Each number is 200 + 40 x the weight over its row's rms, rounded and kept within 0 to 999. Layers, rows and columns count from 0. The size before them is the row's rms in percent of the matrix's.

# q: layer 5 attention query, 320x320, rms 0.0784, rows 167-188, columns 160-319
# k: layer 5 attention key, 320x320, rms 0.0808, rows 167-187, columns 160-319
q167,092,193,139,214,185,257,185,181,173,204,188,219,192,147,194,215,178,196,238,191,168,177,263,245,187,190,135,228,175,253,140,132,114,155,242,205,196,185,200,216,259,222,196,241,185,147,225,161,251,246,258,207,191,237,205,145,227,148,217,156,226,226,151,265,108,268,160,194,239,197,233,189,214,148,177,205,223,194,237,202,197,225,198,166,169,158,215,201,167,227,175,244,144,212,266,193,228,181,234,322,275,151,196,249,201,180,76,220,227,202,109,179,217,235,207,130,230,224,196,147,280,72,203,208,175,180,217,190,204,233,191,196,182,168,236,205,181,165,258,179,180,217,228,294,281,204,279,184,219,162,172,147,231,201,262,233,188,207,241,203,138
k167,086,164,157,188,213,170,143,261,232,193,162,211,255,169,281,169,166,212,261,234,223,230,201,130,222,166,257,204,221,209,194,173,201,237,176,240,198,108,135,224,239,171,174,241,237,219,217,202,215,204,256,155,148,172,178,144,238,264,222,127,134,209,227,285,209,220,176,202,226,183,152,127,230,171,148,213,176,219,171,204,176,154,79,183,314,228,139,219,194,213,247,121,150,201,186,250,242,199,185,233,252,206,249,146,149,233,125,212,194,188,197,138,278,186,184,202,245,245,222,234,151,289,181,195,184,248,185,142,164,180,233,171,130,148,254,236,153,217,213,104,153,219,206,136,204,261,280,192,224,152,138,162,184,232,192,228,202,205,195,218,213
q168,102,221,181,204,141,150,175,272,193,165,264,194,138,100,201,220,209,126,225,230,228,225,296,122,146,238,234,167,224,213,157,154,180,254,248,204,163,137,241,223,173,201,228,250,201,144,171,239,295,193,217,204,242,194,224,229,163,191,224,134,178,275,286,133,200,209,153,174,69,271,264,211,191,181,205,245,152,197,142,231,196,189,174,237,190,200,201,229,146,181,152,213,238,223,216,255,146,175,193,200,215,238,208,203,222,175,176,196,197,192,162,172,171,253,186,194,147,235,211,181,201,208,205,259,122,221,261,215,282,235,208,191,252,192,251,197,260,213,220,155,199,206,186,175,225,171,135,126,175,249,282,187,212,174,293,203,211,207,210,208,182
k168,092,215,221,186,131,205,156,206,162,231,229,214,137,154,198,233,232,202,258,211,119,268,181,242,135,228,207,226,221,249,164,132,218,196,252,225,233,189,255,270,139,180,165,223,177,179,277,292,264,234,245,204,297,206,251,185,263,190,175,169,120,248,239,186,283,188,143,185,150,268,217,290,140,136,161,193,107,143,227,235,97,206,188,238,195,241,149,181,210,159,175,142,154,208,190,138,179,165,187,243,165,273,215,178,218,230,144,214,184,153,199,203,155,224,208,169,157,248,200,241,157,168,176,241,167,135,246,208,305,222,172,150,214,196,221,285,254,205,168,199,184,226,273,205,169,183,140,213,192,205,219,201,188,152,261,194,193,176,149,153,213
q169,103,222,216,185,239,155,323,187,204,209,156,215,251,209,103,235,185,138,256,150,130,178,198,238,206,261,173,214,192,172,228,238,222,226,230,220,240,275,222,130,210,199,181,241,150,125,159,171,218,155,186,233,118,172,187,127,181,209,201,191,247,138,214,260,226,210,212,231,185,183,191,219,237,136,258,213,161,176,237,221,124,227,239,231,205,242,257,163,235,201,199,164,222,162,221,211,168,223,257,208,220,166,276,147,201,191,218,215,217,201,182,191,259,192,204,206,206,252,205,219,242,236,228,169,180,141,205,266,195,240,263,238,224,177,118,243,138,173,163,218,238,246,180,134,178,226,159,244,181,212,144,210,202,202,202,230,110,234,196,228,197
k169,092,201,263,176,160,214,245,270,307,196,155,252,228,205,251,205,231,231,215,242,200,183,227,114,180,248,203,162,181,206,224,228,234,187,197,186,231,160,191,202,257,210,169,227,137,200,205,195,180,196,239,262,249,159,142,161,166,212,194,179,214,198,233,137,222,310,263,203,230,209,261,228,183,218,217,252,176,179,242,162,171,242,200,211,308,159,210,128,137,194,182,224,119,179,165,203,161,210,268,153,145,211,208,180,139,166,167,187,219,157,131,165,268,245,143,251,214,191,167,220,221,201,227,269,160,153,189,138,267,189,265,136,254,215,224,177,162,262,236,241,172,287,158,171,159,186,144,220,184,260,152,104,187,215,194,89,197,209,223,227,208
q170,091,196,306,240,236,202,161,58,203,207,106,187,191,178,257,151,263,204,211,241,163,149,213,200,191,187,245,192,179,151,184,145,210,218,148,188,232,259,205,125,174,231,153,189,193,210,175,222,181,147,190,254,226,164,207,209,164,142,231,205,134,181,194,275,219,162,179,149,210,223,180,225,144,306,203,190,226,222,195,146,229,192,167,219,142,239,148,213,167,209,204,192,183,209,239,128,235,200,199,120,182,211,193,166,224,173,155,100,201,219,213,144,108,237,127,162,180,179,209,144,120,231,221,169,230,231,163,200,169,182,257,209,199,238,110,165,149,228,206,277,185,171,226,223,193,272,155,229,133,269,187,253,180,333,220,207,240,175,206,117,181
k170,086,242,229,288,113,168,163,229,224,139,149,213,272,262,125,141,288,184,198,236,250,158,186,235,140,148,211,186,90,171,209,202,177,171,196,188,200,203,244,211,225,250,231,257,230,171,204,151,259,186,192,187,246,196,174,265,180,206,293,164,160,206,174,169,166,193,178,221,176,155,181,215,199,268,205,154,201,234,187,195,249,224,244,176,215,162,268,221,172,145,186,116,213,200,160,150,178,221,222,156,190,239,246,248,185,192,268,233,229,185,341,165,239,193,189,192,183,143,189,129,192,189,220,172,228,195,213,257,115,127,219,197,260,191,123,199,148,225,198,196,243,241,212,162,215,207,238,221,149,194,198,207,233,189,107,191,176,231,235,152,228
q171,097,223,221,202,247,165,128,141,188,193,267,304,167,217,172,217,230,207,226,191,203,132,208,223,195,197,200,209,171,189,198,294,235,202,233,169,215,233,216,172,198,298,299,154,268,246,197,206,240,172,165,267,232,180,136,183,200,300,171,186,206,209,196,229,234,126,193,182,236,207,109,156,156,237,194,211,191,214,199,238,148,146,177,302,142,219,191,191,206,171,187,215,229,216,217,201,168,130,166,260,212,179,225,200,172,247,218,158,189,189,283,236,195,155,174,186,230,123,182,216,205,270,177,186,169,225,264,203,209,223,148,282,268,242,191,247,230,230,173,216,230,164,233,216,164,205,278,256,274,196,212,218,170,228,233,210,182,268,160,221,219
k171,094,164,144,212,219,167,163,232,207,204,236,256,178,216,162,131,191,223,165,240,168,147,205,240,234,278,188,188,192,124,170,277,101,255,224,211,201,166,237,203,275,129,178,187,244,243,152,176,169,164,174,216,158,209,185,202,168,210,243,206,249,231,222,163,203,211,172,229,185,208,202,169,204,212,193,151,187,155,191,199,171,147,209,217,178,214,201,190,239,248,182,127,263,209,156,220,148,181,222,206,186,142,214,271,162,184,160,200,262,123,264,233,191,171,166,155,145,232,186,175,171,222,188,115,223,289,219,194,144,181,199,298,288,172,177,232,288,239,171,211,251,248,167,191,260,207,245,163,214,241,248,157,155,189,222,214,199,197,130,225,259
q172,091,171,174,208,191,255,224,174,185,185,172,204,172,125,292,259,121,215,123,185,239,240,175,161,228,177,130,227,162,232,246,181,171,221,178,222,113,98,201,168,168,183,209,181,204,200,136,210,226,230,164,212,182,220,268,216,250,108,201,215,184,241,175,196,134,205,201,161,187,146,227,240,298,205,162,204,164,158,187,141,273,291,260,160,240,204,185,165,147,196,219,176,189,243,210,216,258,252,256,183,176,176,193,237,222,248,222,141,161,238,227,170,182,208,212,283,196,261,185,221,215,179,192,256,185,153,191,198,208,172,147,176,153,158,165,200,165,229,220,173,150,272,296,191,213,184,118,157,178,239,218,152,215,177,235,203,263,157,213,164,194
k172,085,189,184,159,166,199,232,229,270,246,220,211,187,121,214,210,246,127,185,231,204,286,255,175,167,138,172,251,227,206,157,98,199,132,193,198,143,160,182,197,110,189,209,180,142,295,200,147,188,269,193,200,197,201,204,166,134,190,223,234,205,257,227,194,195,155,278,211,203,206,186,204,208,252,130,206,218,270,220,197,233,161,227,215,219,202,215,244,203,161,170,224,152,184,187,256,252,130,124,227,183,125,208,176,176,187,189,177,193,155,195,203,173,183,239,224,224,220,148,235,147,165,147,203,194,176,233,182,139,224,235,170,108,148,223,200,195,236,265,204,137,164,98,169,209,273,144,199,174,190,221,135,251,198,179,215,223,215,196,238,139
q173,086,260,167,161,164,165,246,236,239,135,233,228,175,208,139,280,133,199,223,192,178,235,238,193,187,139,201,229,215,156,265,205,162,169,209,213,205,234,200,230,333,127,200,200,208,130,263,248,214,307,183,192,232,170,214,183,203,213,162,213,248,172,168,193,205,254,219,223,206,203,230,205,182,244,139,205,213,174,155,171,131,146,168,163,207,213,222,177,202,176,177,157,270,249,219,183,112,204,170,146,189,216,144,288,211,216,274,223,211,150,218,192,212,205,232,219,163,260,176,233,232,292,256,247,206,186,253,166,185,159,174,194,219,162,192,227,214,192,159,147,194,190,166,168,227,187,115,255,229,181,304,224,292,158,256,218,162,191,163,206,208
k173,089,227,185,141,166,188,159,240,137,197,238,111,168,215,218,214,200,214,194,173,180,179,291,177,243,193,216,230,274,259,199,198,243,187,180,244,136,157,193,136,131,244,276,249,257,214,239,197,220,235,217,231,218,213,150,197,202,170,192,205,155,274,235,209,251,172,178,207,249,210,203,167,249,184,207,209,236,151,223,122,135,184,192,209,293,162,207,233,174,230,203,137,149,221,240,244,158,211,184,178,198,154,156,212,229,149,198,162,153,140,174,183,181,267,197,79,260,245,169,227,205,168,195,221,197,140,209,193,251,236,188,182,174,218,248,229,239,156,231,264,172,177,255,200,288,231,204,180,184,221,142,198,146,174,219,147,340,163,193,185,111
q174,086,218,163,197,207,264,232,216,226,196,184,204,256,208,215,249,153,198,198,144,168,180,198,218,268,222,161,256,158,129,278,164,250,229,166,174,263,240,133,105,173,181,142,243,216,219,185,182,224,249,213,285,200,177,199,179,300,207,194,210,208,179,157,229,301,264,253,226,212,181,194,207,168,214,214,234,173,223,234,193,183,205,171,186,205,142,196,232,190,170,266,202,233,91,152,209,235,155,244,248,216,200,175,227,161,195,169,232,160,243,180,238,210,177,165,250,240,231,99,213,212,169,246,150,217,190,148,205,128,151,235,149,209,216,146,181,189,178,192,164,243,223,210,208,209,136,191,149,221,157,164,182,173,207,183,230,235,206,235,215,215
k174,078,147,217,238,213,240,190,265,258,227,207,177,198,148,167,247,213,208,251,156,202,233,261,128,238,201,198,165,159,190,200,291,200,225,204,235,191,213,161,173,297,285,182,165,216,232,224,213,123,195,281,190,186,195,253,146,210,206,245,267,213,136,226,199,140,231,251,203,236,165,137,242,194,227,181,172,221,194,233,146,234,177,241,210,177,239,182,226,190,209,228,183,139,198,167,228,252,206,231,198,167,194,220,234,191,204,210,138,206,252,195,270,160,194,156,199,175,172,268,188,164,174,238,246,183,232,204,203,212,132,218,185,199,263,255,246,245,193,241,183,192,179,149,98,270,147,213,200,130,182,193,182,244,269,176,218,303,229,200,180,222
q175,087,215,220,161,133,208,162,237,231,228,187,163,155,188,218,207,224,213,215,176,157,223,217,197,60,169,232,182,107,225,216,169,199,208,108,198,140,176,226,158,180,196,202,178,244,154,167,169,218,233,215,122,247,209,284,221,125,281,170,187,209,201,272,221,217,238,213,223,185,151,215,140,168,208,227,210,194,187,176,198,185,231,258,217,197,160,191,236,171,167,123,220,149,236,145,155,180,132,225,173,212,212,164,242,112,215,285,262,203,167,279,240,224,204,198,209,165,174,225,176,193,220,201,218,182,179,248,180,258,190,271,164,323,126,216,159,202,225,180,231,220,226,217,155,235,238,111,199,124,229,293,171,151,155,223,168,180,210,167,124,194
k175,078,222,203,160,145,208,167,248,221,215,108,205,174,187,158,222,235,208,229,180,150,258,242,151,200,147,181,143,243,193,266,228,133,184,217,155,271,264,235,280,215,189,250,209,261,217,188,211,243,217,233,262,225,221,219,201,198,159,171,170,232,250,203,157,206,188,156,259,153,143,234,147,205,176,262,193,225,202,271,233,234,187,157,213,233,217,161,161,170,210,213,168,211,126,250,112,217,334,172,142,147,164,206,179,178,271,172,220,189,224,188,128,178,271,205,155,182,200,190,134,248,248,183,214,184,230,236,185,231,239,216,213,243,153,182,182,230,165,190,227,191,134,169,235,203,197,143,252,167,280,276,210,208,202,201,221,186,185,223,187,218
q176,087,195,161,272,187,175,207,248,179,192,181,198,212,172,181,212,209,252,138,156,163,180,132,179,191,182,149,130,240,220,199,226,108,275,195,197,234,260,185,221,181,207,193,200,203,256,158,167,280,223,189,270,156,248,266,191,222,216,156,212,173,279,268,162,213,212,191,237,185,186,188,156,170,192,136,169,130,155,277,210,184,183,172,96,253,213,214,190,179,125,165,260,271,178,255,222,238,214,270,194,223,148,220,197,126,146,257,221,219,151,139,115,250,190,292,165,169,194,214,167,238,136,171,184,212,135,249,249,171,173,235,181,251,262,205,187,165,172,224,208,234,256,218,236,268,229,169,179,160,173,240,258,194,184,113,189,216,165,194,146,288
k176,081,191,151,168,167,209,163,234,205,210,179,175,203,225,208,232,208,201,208,246,196,252,235,198,196,160,254,177,217,216,193,176,231,152,80,226,223,200,230,248,159,194,218,236,224,233,273,184,240,215,240,175,237,219,142,198,198,194,102,230,185,187,165,235,158,216,270,162,164,195,157,196,193,188,205,190,157,99,222,236,159,199,196,211,210,198,198,116,108,122,166,250,235,147,258,247,231,229,184,186,184,231,162,174,197,210,125,148,280,211,160,120,109,154,190,141,206,146,217,227,185,249,180,263,218,259,170,209,194,219,285,106,113,282,204,164,163,161,233,163,181,216,224,124,189,167,134,166,230,209,180,230,239,245,160,180,234,228,138,182,224
q177,086,171,260,213,230,173,250,172,174,183,212,152,153,194,195,204,210,200,272,219,202,255,216,186,182,197,167,230,221,94,275,227,227,205,279,179,259,331,132,238,172,220,257,189,190,227,218,185,210,184,206,238,271,206,141,164,153,187,239,190,270,189,251,228,239,182,245,157,256,138,201,131,186,184,191,260,147,214,211,169,170,206,208,311,168,237,204,192,202,234,229,250,189,172,86,229,183,232,209,197,217,200,200,174,167,183,196,152,270,198,212,259,236,140,245,199,193,145,184,168,172,284,227,129,154,232,243,204,206,137,245,206,209,204,189,306,141,142,249,193,218,222,214,209,156,184,164,315,167,290,117,284,180,207,151,258,251,192,152,203,134
k177,086,219,230,169,179,194,257,239,175,215,181,233,258,122,90,231,204,163,202,187,210,212,162,158,242,236,118,259,220,222,218,241,194,160,222,185,151,281,175,188,215,215,181,271,231,164,204,136,276,250,170,231,157,199,186,211,205,195,217,230,254,141,169,171,232,186,213,127,169,184,197,200,136,261,141,238,263,169,210,196,205,188,266,172,227,237,188,194,216,143,211,235,230,219,239,178,169,265,172,156,203,225,243,208,131,236,207,186,220,140,221,191,203,211,195,214,158,188,238,261,145,287,328,267,242,203,241,184,149,200,181,201,233,183,231,278,191,192,217,189,203,287,223,210,162,200,238,244,262,180,202,171,211,245,213,206,120,136,244,202,184
q178,087,128,167,202,238,244,205,198,259,176,174,202,260,280,191,187,205,265,132,184,288,164,48,220,137,231,131,172,151,176,256,183,226,205,213,185,232,254,249,210,177,174,194,194,222,201,284,148,167,214,162,215,107,172,162,161,177,226,193,231,216,119,134,260,186,209,245,192,285,164,151,213,185,280,190,195,189,152,213,223,232,234,184,217,173,247,210,140,241,225,178,273,242,191,236,199,189,237,247,200,161,208,175,178,131,191,209,198,209,178,182,168,201,242,194,213,199,182,186,215,231,235,270,151,174,214,247,211,160,240,211,142,206,204,175,196,190,299,143,186,190,161,189,254,274,165,231,233,158,237,213,169,238,210,266,157,200,139,228,134,222
k178,078,189,201,178,155,221,180,322,231,175,242,207,204,208,308,162,188,237,218,144,181,244,202,215,217,195,192,172,145,232,250,203,259,209,180,189,211,142,177,193,157,145,171,203,175,195,250,179,250,205,242,259,164,299,165,204,213,226,229,261,116,204,218,186,184,246,238,199,229,90,223,175,231,187,227,164,188,157,202,166,184,205,148,203,211,196,229,197,234,237,138,167,102,191,244,207,214,127,215,210,114,241,219,187,231,202,215,184,203,180,222,200,210,230,225,208,171,177,196,202,194,246,221,163,200,202,211,204,126,155,142,148,146,236,215,221,212,263,193,187,206,170,222,218,223,192,262,239,238,197,200,212,187,181,168,216,208,135,182,245,168
q179,089,206,182,252,212,172,184,279,151,233,181,189,146,169,311,230,146,155,261,186,136,267,200,197,225,209,229,225,236,197,127,207,220,190,201,233,187,183,212,250,199,210,201,148,150,181,241,225,203,157,227,214,215,218,232,230,179,152,196,205,260,242,244,215,178,206,183,202,168,216,216,142,255,208,222,156,182,211,161,211,215,192,267,201,304,123,155,200,222,131,191,211,220,194,249,227,130,257,220,209,192,164,196,197,276,217,191,78,156,188,213,203,256,226,175,101,206,289,241,175,186,141,104,218,255,199,202,214,235,186,210,150,198,80,223,203,164,212,241,204,140,159,226,208,250,208,266,205,214,214,174,129,197,225,216,179,245,209,196,219,149
k179,088,205,228,196,204,177,249,177,162,249,237,159,230,246,284,189,126,184,220,161,169,226,180,142,246,209,208,200,274,244,225,212,250,139,219,248,203,185,275,230,223,158,235,233,138,234,185,217,195,208,227,197,299,174,186,188,246,225,271,179,212,221,112,180,213,208,177,120,206,196,212,207,160,206,188,181,196,267,188,169,259,244,241,157,126,204,209,249,201,136,243,187,170,233,247,248,265,213,206,171,178,217,176,72,190,154,231,154,226,217,241,161,250,251,172,183,210,252,209,221,237,161,149,180,186,195,161,193,225,233,125,244,179,155,209,176,141,221,172,117,136,145,224,202,104,198,233,218,210,163,158,232,255,228,213,199,208,237,260,201,206
q180,091,215,213,201,238,159,157,199,214,213,269,244,160,293,144,226,220,253,278,203,181,163,245,187,174,234,260,184,186,186,245,272,107,185,146,203,193,185,167,236,258,179,187,181,278,228,125,187,172,219,136,143,114,155,169,215,158,171,221,182,245,147,186,119,276,243,202,213,219,185,185,142,179,120,170,196,185,313,135,233,246,162,159,192,132,192,166,173,206,172,162,214,186,140,122,195,220,170,147,194,231,229,224,148,206,190,186,224,236,203,256,209,133,194,177,215,180,190,233,108,151,246,164,129,144,206,190,160,162,179,228,248,244,226,153,225,197,213,235,183,237,155,228,160,164,246,247,252,230,135,171,170,139,240,217,193,158,288,155,196,176
k180,081,215,138,175,162,200,204,211,198,208,232,272,252,259,73,221,219,238,180,232,175,158,155,237,240,232,220,222,182,103,235,233,172,141,214,156,188,218,244,158,258,82,259,211,208,196,171,193,209,213,143,222,155,206,179,324,202,235,217,185,208,187,248,171,224,209,242,228,193,206,178,168,268,155,248,179,161,226,192,162,224,201,231,194,177,183,135,125,189,155,198,256,233,184,128,171,249,173,192,132,282,182,170,158,226,198,166,146,255,186,210,150,195,172,187,268,188,214,157,123,214,261,200,195,200,224,107,187,228,194,182,210,215,231,179,209,246,141,144,197,178,241,174,232,166,138,244,219,200,176,257,209,226,201,249,183,245,244,144,237,192
q181,094,185,166,216,187,190,204,205,225,240,120,198,238,179,196,232,143,205,200,181,199,223,180,290,276,227,217,250,226,210,157,201,222,238,197,223,198,221,149,122,149,214,144,247,216,233,126,176,187,163,308,158,237,255,192,170,262,147,140,224,184,214,206,213,164,152,173,188,193,276,189,257,264,185,298,188,164,209,220,229,162,209,229,187,188,267,164,221,170,196,192,204,169,110,214,183,168,154,285,249,134,210,228,203,279,195,179,231,268,225,129,156,186,264,198,156,254,165,186,279,246,152,186,196,204,132,211,219,182,263,208,228,229,151,146,214,185,217,244,179,241,166,143,226,208,187,144,195,234,223,179,165,194,119,149,180,182,105,159,236,186
k181,092,224,183,244,199,179,224,200,144,158,144,170,214,143,181,189,217,155,212,228,94,227,156,152,179,217,198,228,166,113,196,193,157,173,178,219,190,260,210,210,186,254,118,157,193,213,199,246,226,216,189,184,141,189,191,162,214,118,144,168,208,216,184,272,165,229,271,210,194,207,159,265,228,207,205,198,224,196,166,156,233,218,192,135,161,223,191,185,206,237,145,155,194,186,161,264,177,202,259,152,170,202,242,186,198,129,186,313,275,208,138,212,230,200,272,222,164,199,231,152,142,141,188,253,201,165,222,193,138,208,188,123,262,141,186,210,103,209,221,202,256,260,256,193,196,223,141,247,183,246,150,206,190,222,201,233,272,234,188,172,221
q182,081,253,219,156,223,186,220,189,236,251,122,243,151,251,187,173,225,221,321,188,175,191,149,166,161,185,235,167,174,222,203,173,216,199,170,152,172,282,151,217,167,284,188,197,244,219,213,191,197,220,210,228,234,194,174,166,257,171,246,225,212,193,74,195,247,198,180,205,205,212,156,260,207,229,301,226,218,177,265,267,152,222,229,170,202,246,230,244,248,225,204,208,134,250,170,131,213,184,196,219,198,220,280,248,149,186,160,148,196,240,168,261,166,161,221,208,167,194,240,176,280,136,141,199,208,128,236,212,265,177,292,230,159,313,213,191,201,138,237,236,138,204,226,251,212,211,184,160,139,111,171,185,225,275,194,187,207,165,129,185,188
k182,082,147,192,231,212,91,251,140,248,131,167,273,176,213,240,194,166,186,228,191,189,132,152,188,207,254,258,167,166,202,149,260,202,273,226,221,228,240,157,237,228,311,167,174,184,166,226,200,255,184,198,301,158,201,169,232,240,237,153,191,209,241,178,205,200,232,248,156,122,195,182,192,182,187,234,244,178,242,227,178,249,224,181,222,239,206,254,169,242,186,197,186,232,212,193,234,223,220,227,197,210,201,264,233,180,213,230,147,154,220,214,234,287,155,175,96,216,155,209,174,159,240,203,209,203,130,161,205,189,229,252,263,168,137,205,142,149,156,152,154,246,242,248,199,186,218,216,223,122,133,264,271,222,178,149,233,241,176,184,279,184
q183,088,202,225,255,199,238,201,258,156,239,155,204,156,219,94,221,244,220,175,242,168,284,217,264,180,158,228,212,199,237,190,185,219,182,221,222,228,153,249,150,179,196,214,260,180,167,181,204,171,222,283,235,211,159,228,209,225,122,223,169,238,260,202,240,152,278,234,194,198,176,199,222,238,130,197,207,226,135,239,206,184,200,223,209,308,202,207,146,246,208,143,220,129,150,248,205,224,176,172,283,200,233,237,180,229,238,239,228,197,252,103,153,139,213,226,159,198,252,211,262,294,232,164,230,168,162,190,167,155,225,176,167,189,251,232,185,221,192,271,165,161,223,222,142,225,221,120,193,151,144,140,207,279,142,134,227,194,207,177,191,190
k183,081,239,190,134,158,267,235,172,169,188,230,210,174,195,197,174,200,172,193,187,153,233,194,126,189,246,226,210,168,191,193,118,209,246,104,162,182,183,228,204,151,199,123,192,248,193,163,248,242,242,183,211,220,236,250,192,186,185,172,192,178,226,219,235,206,220,199,207,202,273,218,181,172,159,130,278,153,149,276,197,288,217,154,226,240,147,183,191,234,186,262,214,165,206,180,175,160,167,142,144,120,218,200,231,220,241,248,170,251,201,206,157,231,172,264,214,231,234,140,282,223,188,212,241,194,133,167,189,298,203,210,229,179,220,272,244,191,123,164,260,194,208,143,99,291,209,200,197,187,177,139,158,186,218,187,231,238,177,187,176,178
q184,081,213,250,249,237,223,234,166,209,237,227,138,176,174,162,189,221,122,251,152,156,218,146,146,152,190,177,167,206,192,175,200,229,183,207,195,226,267,222,203,297,244,138,207,246,241,212,210,205,240,206,231,178,228,234,197,209,166,245,245,152,149,225,236,228,216,197,218,259,244,193,209,205,256,252,211,241,198,148,264,119,202,183,230,205,134,212,211,213,206,153,216,180,208,235,151,166,207,184,165,281,215,162,167,243,158,246,224,225,164,244,249,266,125,160,188,200,172,210,144,184,186,253,147,114,169,219,211,207,263,232,215,227,283,240,262,270,297,146,180,208,188,175,146,159,215,168,265,206,210,130,208,162,219,172,177,163,214,280,236,137
k184,077,205,202,299,184,169,161,258,257,246,169,213,205,193,114,130,228,232,203,189,162,210,161,201,155,213,294,186,174,146,155,157,229,247,215,179,261,168,208,191,226,146,100,216,230,116,166,177,217,172,155,209,145,184,199,181,172,193,169,117,197,201,194,263,189,246,189,190,160,189,130,146,217,230,220,235,174,116,229,191,140,188,200,137,227,189,245,157,135,258,236,151,185,144,181,145,213,220,189,260,177,168,175,182,149,299,199,207,188,174,204,140,220,243,134,141,215,169,146,151,137,210,224,265,180,127,226,220,210,185,156,198,175,250,199,132,207,208,227,197,192,255,188,170,163,220,255,162,147,222,141,213,263,165,159,115,212,44,216,202,175
q185,087,213,195,242,193,182,136,230,196,206,307,245,245,119,290,176,234,168,208,193,194,163,187,152,153,177,252,130,206,204,252,151,178,176,147,184,207,187,212,233,139,190,169,148,214,181,169,227,256,224,163,182,238,213,210,239,182,186,226,255,172,229,184,186,205,173,223,202,117,249,243,224,214,215,226,177,222,264,177,224,241,283,190,185,215,250,194,153,81,212,235,248,192,212,164,240,233,205,187,243,251,289,236,182,211,229,122,84,117,317,192,217,210,239,217,118,225,201,252,171,209,165,187,174,254,159,258,226,233,217,188,146,201,217,232,208,246,217,169,190,104,188,275,249,205,244,199,218,238,207,214,202,220,224,175,186,261,213,230,191,213
k185,081,132,188,241,155,205,112,209,213,210,251,246,249,200,192,180,158,232,226,249,194,263,177,257,175,107,135,194,235,216,219,143,193,168,239,215,350,247,213,213,155,159,189,189,199,205,157,208,189,175,213,234,239,246,241,278,218,266,208,249,224,214,269,201,180,187,144,209,178,245,204,167,218,233,195,133,228,183,286,186,277,223,129,198,167,239,177,181,263,198,280,233,112,237,209,173,278,240,226,258,240,233,232,192,231,165,198,229,122,211,183,247,223,108,165,145,165,185,178,269,206,144,189,212,283,161,199,159,194,103,160,203,195,197,245,201,211,170,160,139,132,225,221,227,136,212,245,239,135,224,218,191,192,217,178,167,145,223,173,208,172
q186,087,108,176,219,256,125,124,221,135,165,215,174,171,174,189,159,184,239,133,233,252,155,151,185,187,152,240,171,162,246,155,180,219,114,175,231,129,181,236,231,159,169,205,178,226,209,223,162,214,128,161,206,192,162,237,269,202,223,124,195,224,162,183,150,214,244,142,262,190,240,195,158,209,146,249,150,174,239,174,183,241,177,215,237,243,178,150,197,256,207,227,163,256,221,175,179,201,198,218,224,208,204,252,221,159,194,263,222,149,191,253,213,244,227,184,134,179,225,219,157,208,179,184,244,159,233,202,177,211,153,198,173,178,226,211,127,233,177,207,217,252,186,128,178,226,208,239,205,218,191,184,78,181,212,225,175,227,188,195,203,210
k186,087,194,223,215,168,231,193,184,153,175,205,223,170,157,215,181,247,271,154,192,202,193,230,265,186,210,162,209,235,192,233,179,243,163,248,169,174,246,156,255,175,201,167,216,207,227,212,265,155,244,269,199,199,285,228,176,123,194,198,198,218,178,70,171,240,219,201,219,239,152,185,219,248,187,204,158,214,237,212,168,187,208,198,201,139,194,192,198,209,207,141,179,207,222,212,251,218,238,192,200,243,214,216,250,260,322,241,194,217,222,122,205,159,151,211,180,159,271,175,307,217,201,183,188,203,229,204,167,217,261,170,194,149,227,223,210,205,210,247,242,197,218,275,199,160,140,201,271,219,205,171,230,171,190,156,135,170,191,199,130,188
q187,083,221,293,147,229,170,211,276,229,180,149,248,182,241,100,213,154,209,250,207,210,222,230,240,220,191,161,185,229,168,219,224,215,161,249,203,176,240,176,168,268,257,207,282,152,136,223,223,159,243,193,256,198,255,242,167,189,207,230,245,132,227,203,243,225,253,212,205,185,263,197,220,255,250,197,259,136,190,237,200,179,192,133,145,211,252,232,273,155,176,163,141,208,153,193,196,273,222,220,191,222,266,195,212,194,201,188,193,215,186,151,167,280,212,174,148,247,186,243,220,220,215,223,121,165,168,220,203,199,187,137,166,235,229,190,235,213,190,233,195,168,194,239,159,188,219,218,253,262,250,195,181,163,223,166,242,201,117,238,200,161
k187,082,114,153,167,185,250,177,240,225,164,130,175,212,273,162,238,263,212,196,151,189,219,245,266,208,211,195,230,176,312,130,164,184,162,181,228,185,295,243,153,184,194,211,246,174,127,143,267,214,207,197,235,240,246,190,159,158,58,203,161,177,307,194,150,198,179,134,249,160,260,220,231,176,180,255,201,213,200,184,172,172,182,180,131,244,183,236,188,184,145,239,223,203,208,230,211,266,213,218,269,198,195,243,265,219,174,184,203,272,207,223,190,187,127,240,219,230,182,139,241,201,183,263,217,198,156,137,140,175,244,249,173,254,229,206,231,209,142,221,254,235,233,168,271,226,184,243,169,200,139,145,158,176,208,176,207,233,257,232,204,207
q188,086,151,168,177,196,281,219,251,165,182,212,178,152,199,167,282,167,204,164,200,189,145,171,200,162,237,239,136,193,232,261,271,206,178,253,155,249,274,271,233,185,200,204,239,239,180,151,255,181,277,168,208,206,178,259,175,192,240,225,231,201,213,241,236,244,245,287,259,229,235,149,239,162,183,248,135,214,149,216,206,135,188,183,225,196,240,192,213,260,220,251,164,194,180,198,235,179,160,204,222,212,170,244,203,140,195,233,194,246,232,148,139,183,184,205,256,190,193,215,208,194,232,203,260,136,188,303,175,228,218,192,189,176,207,147,238,125,235,179,200,222,138,195,205,173,175,240,245,114,181,192,97,186,200,260,101,134,189,241,176,205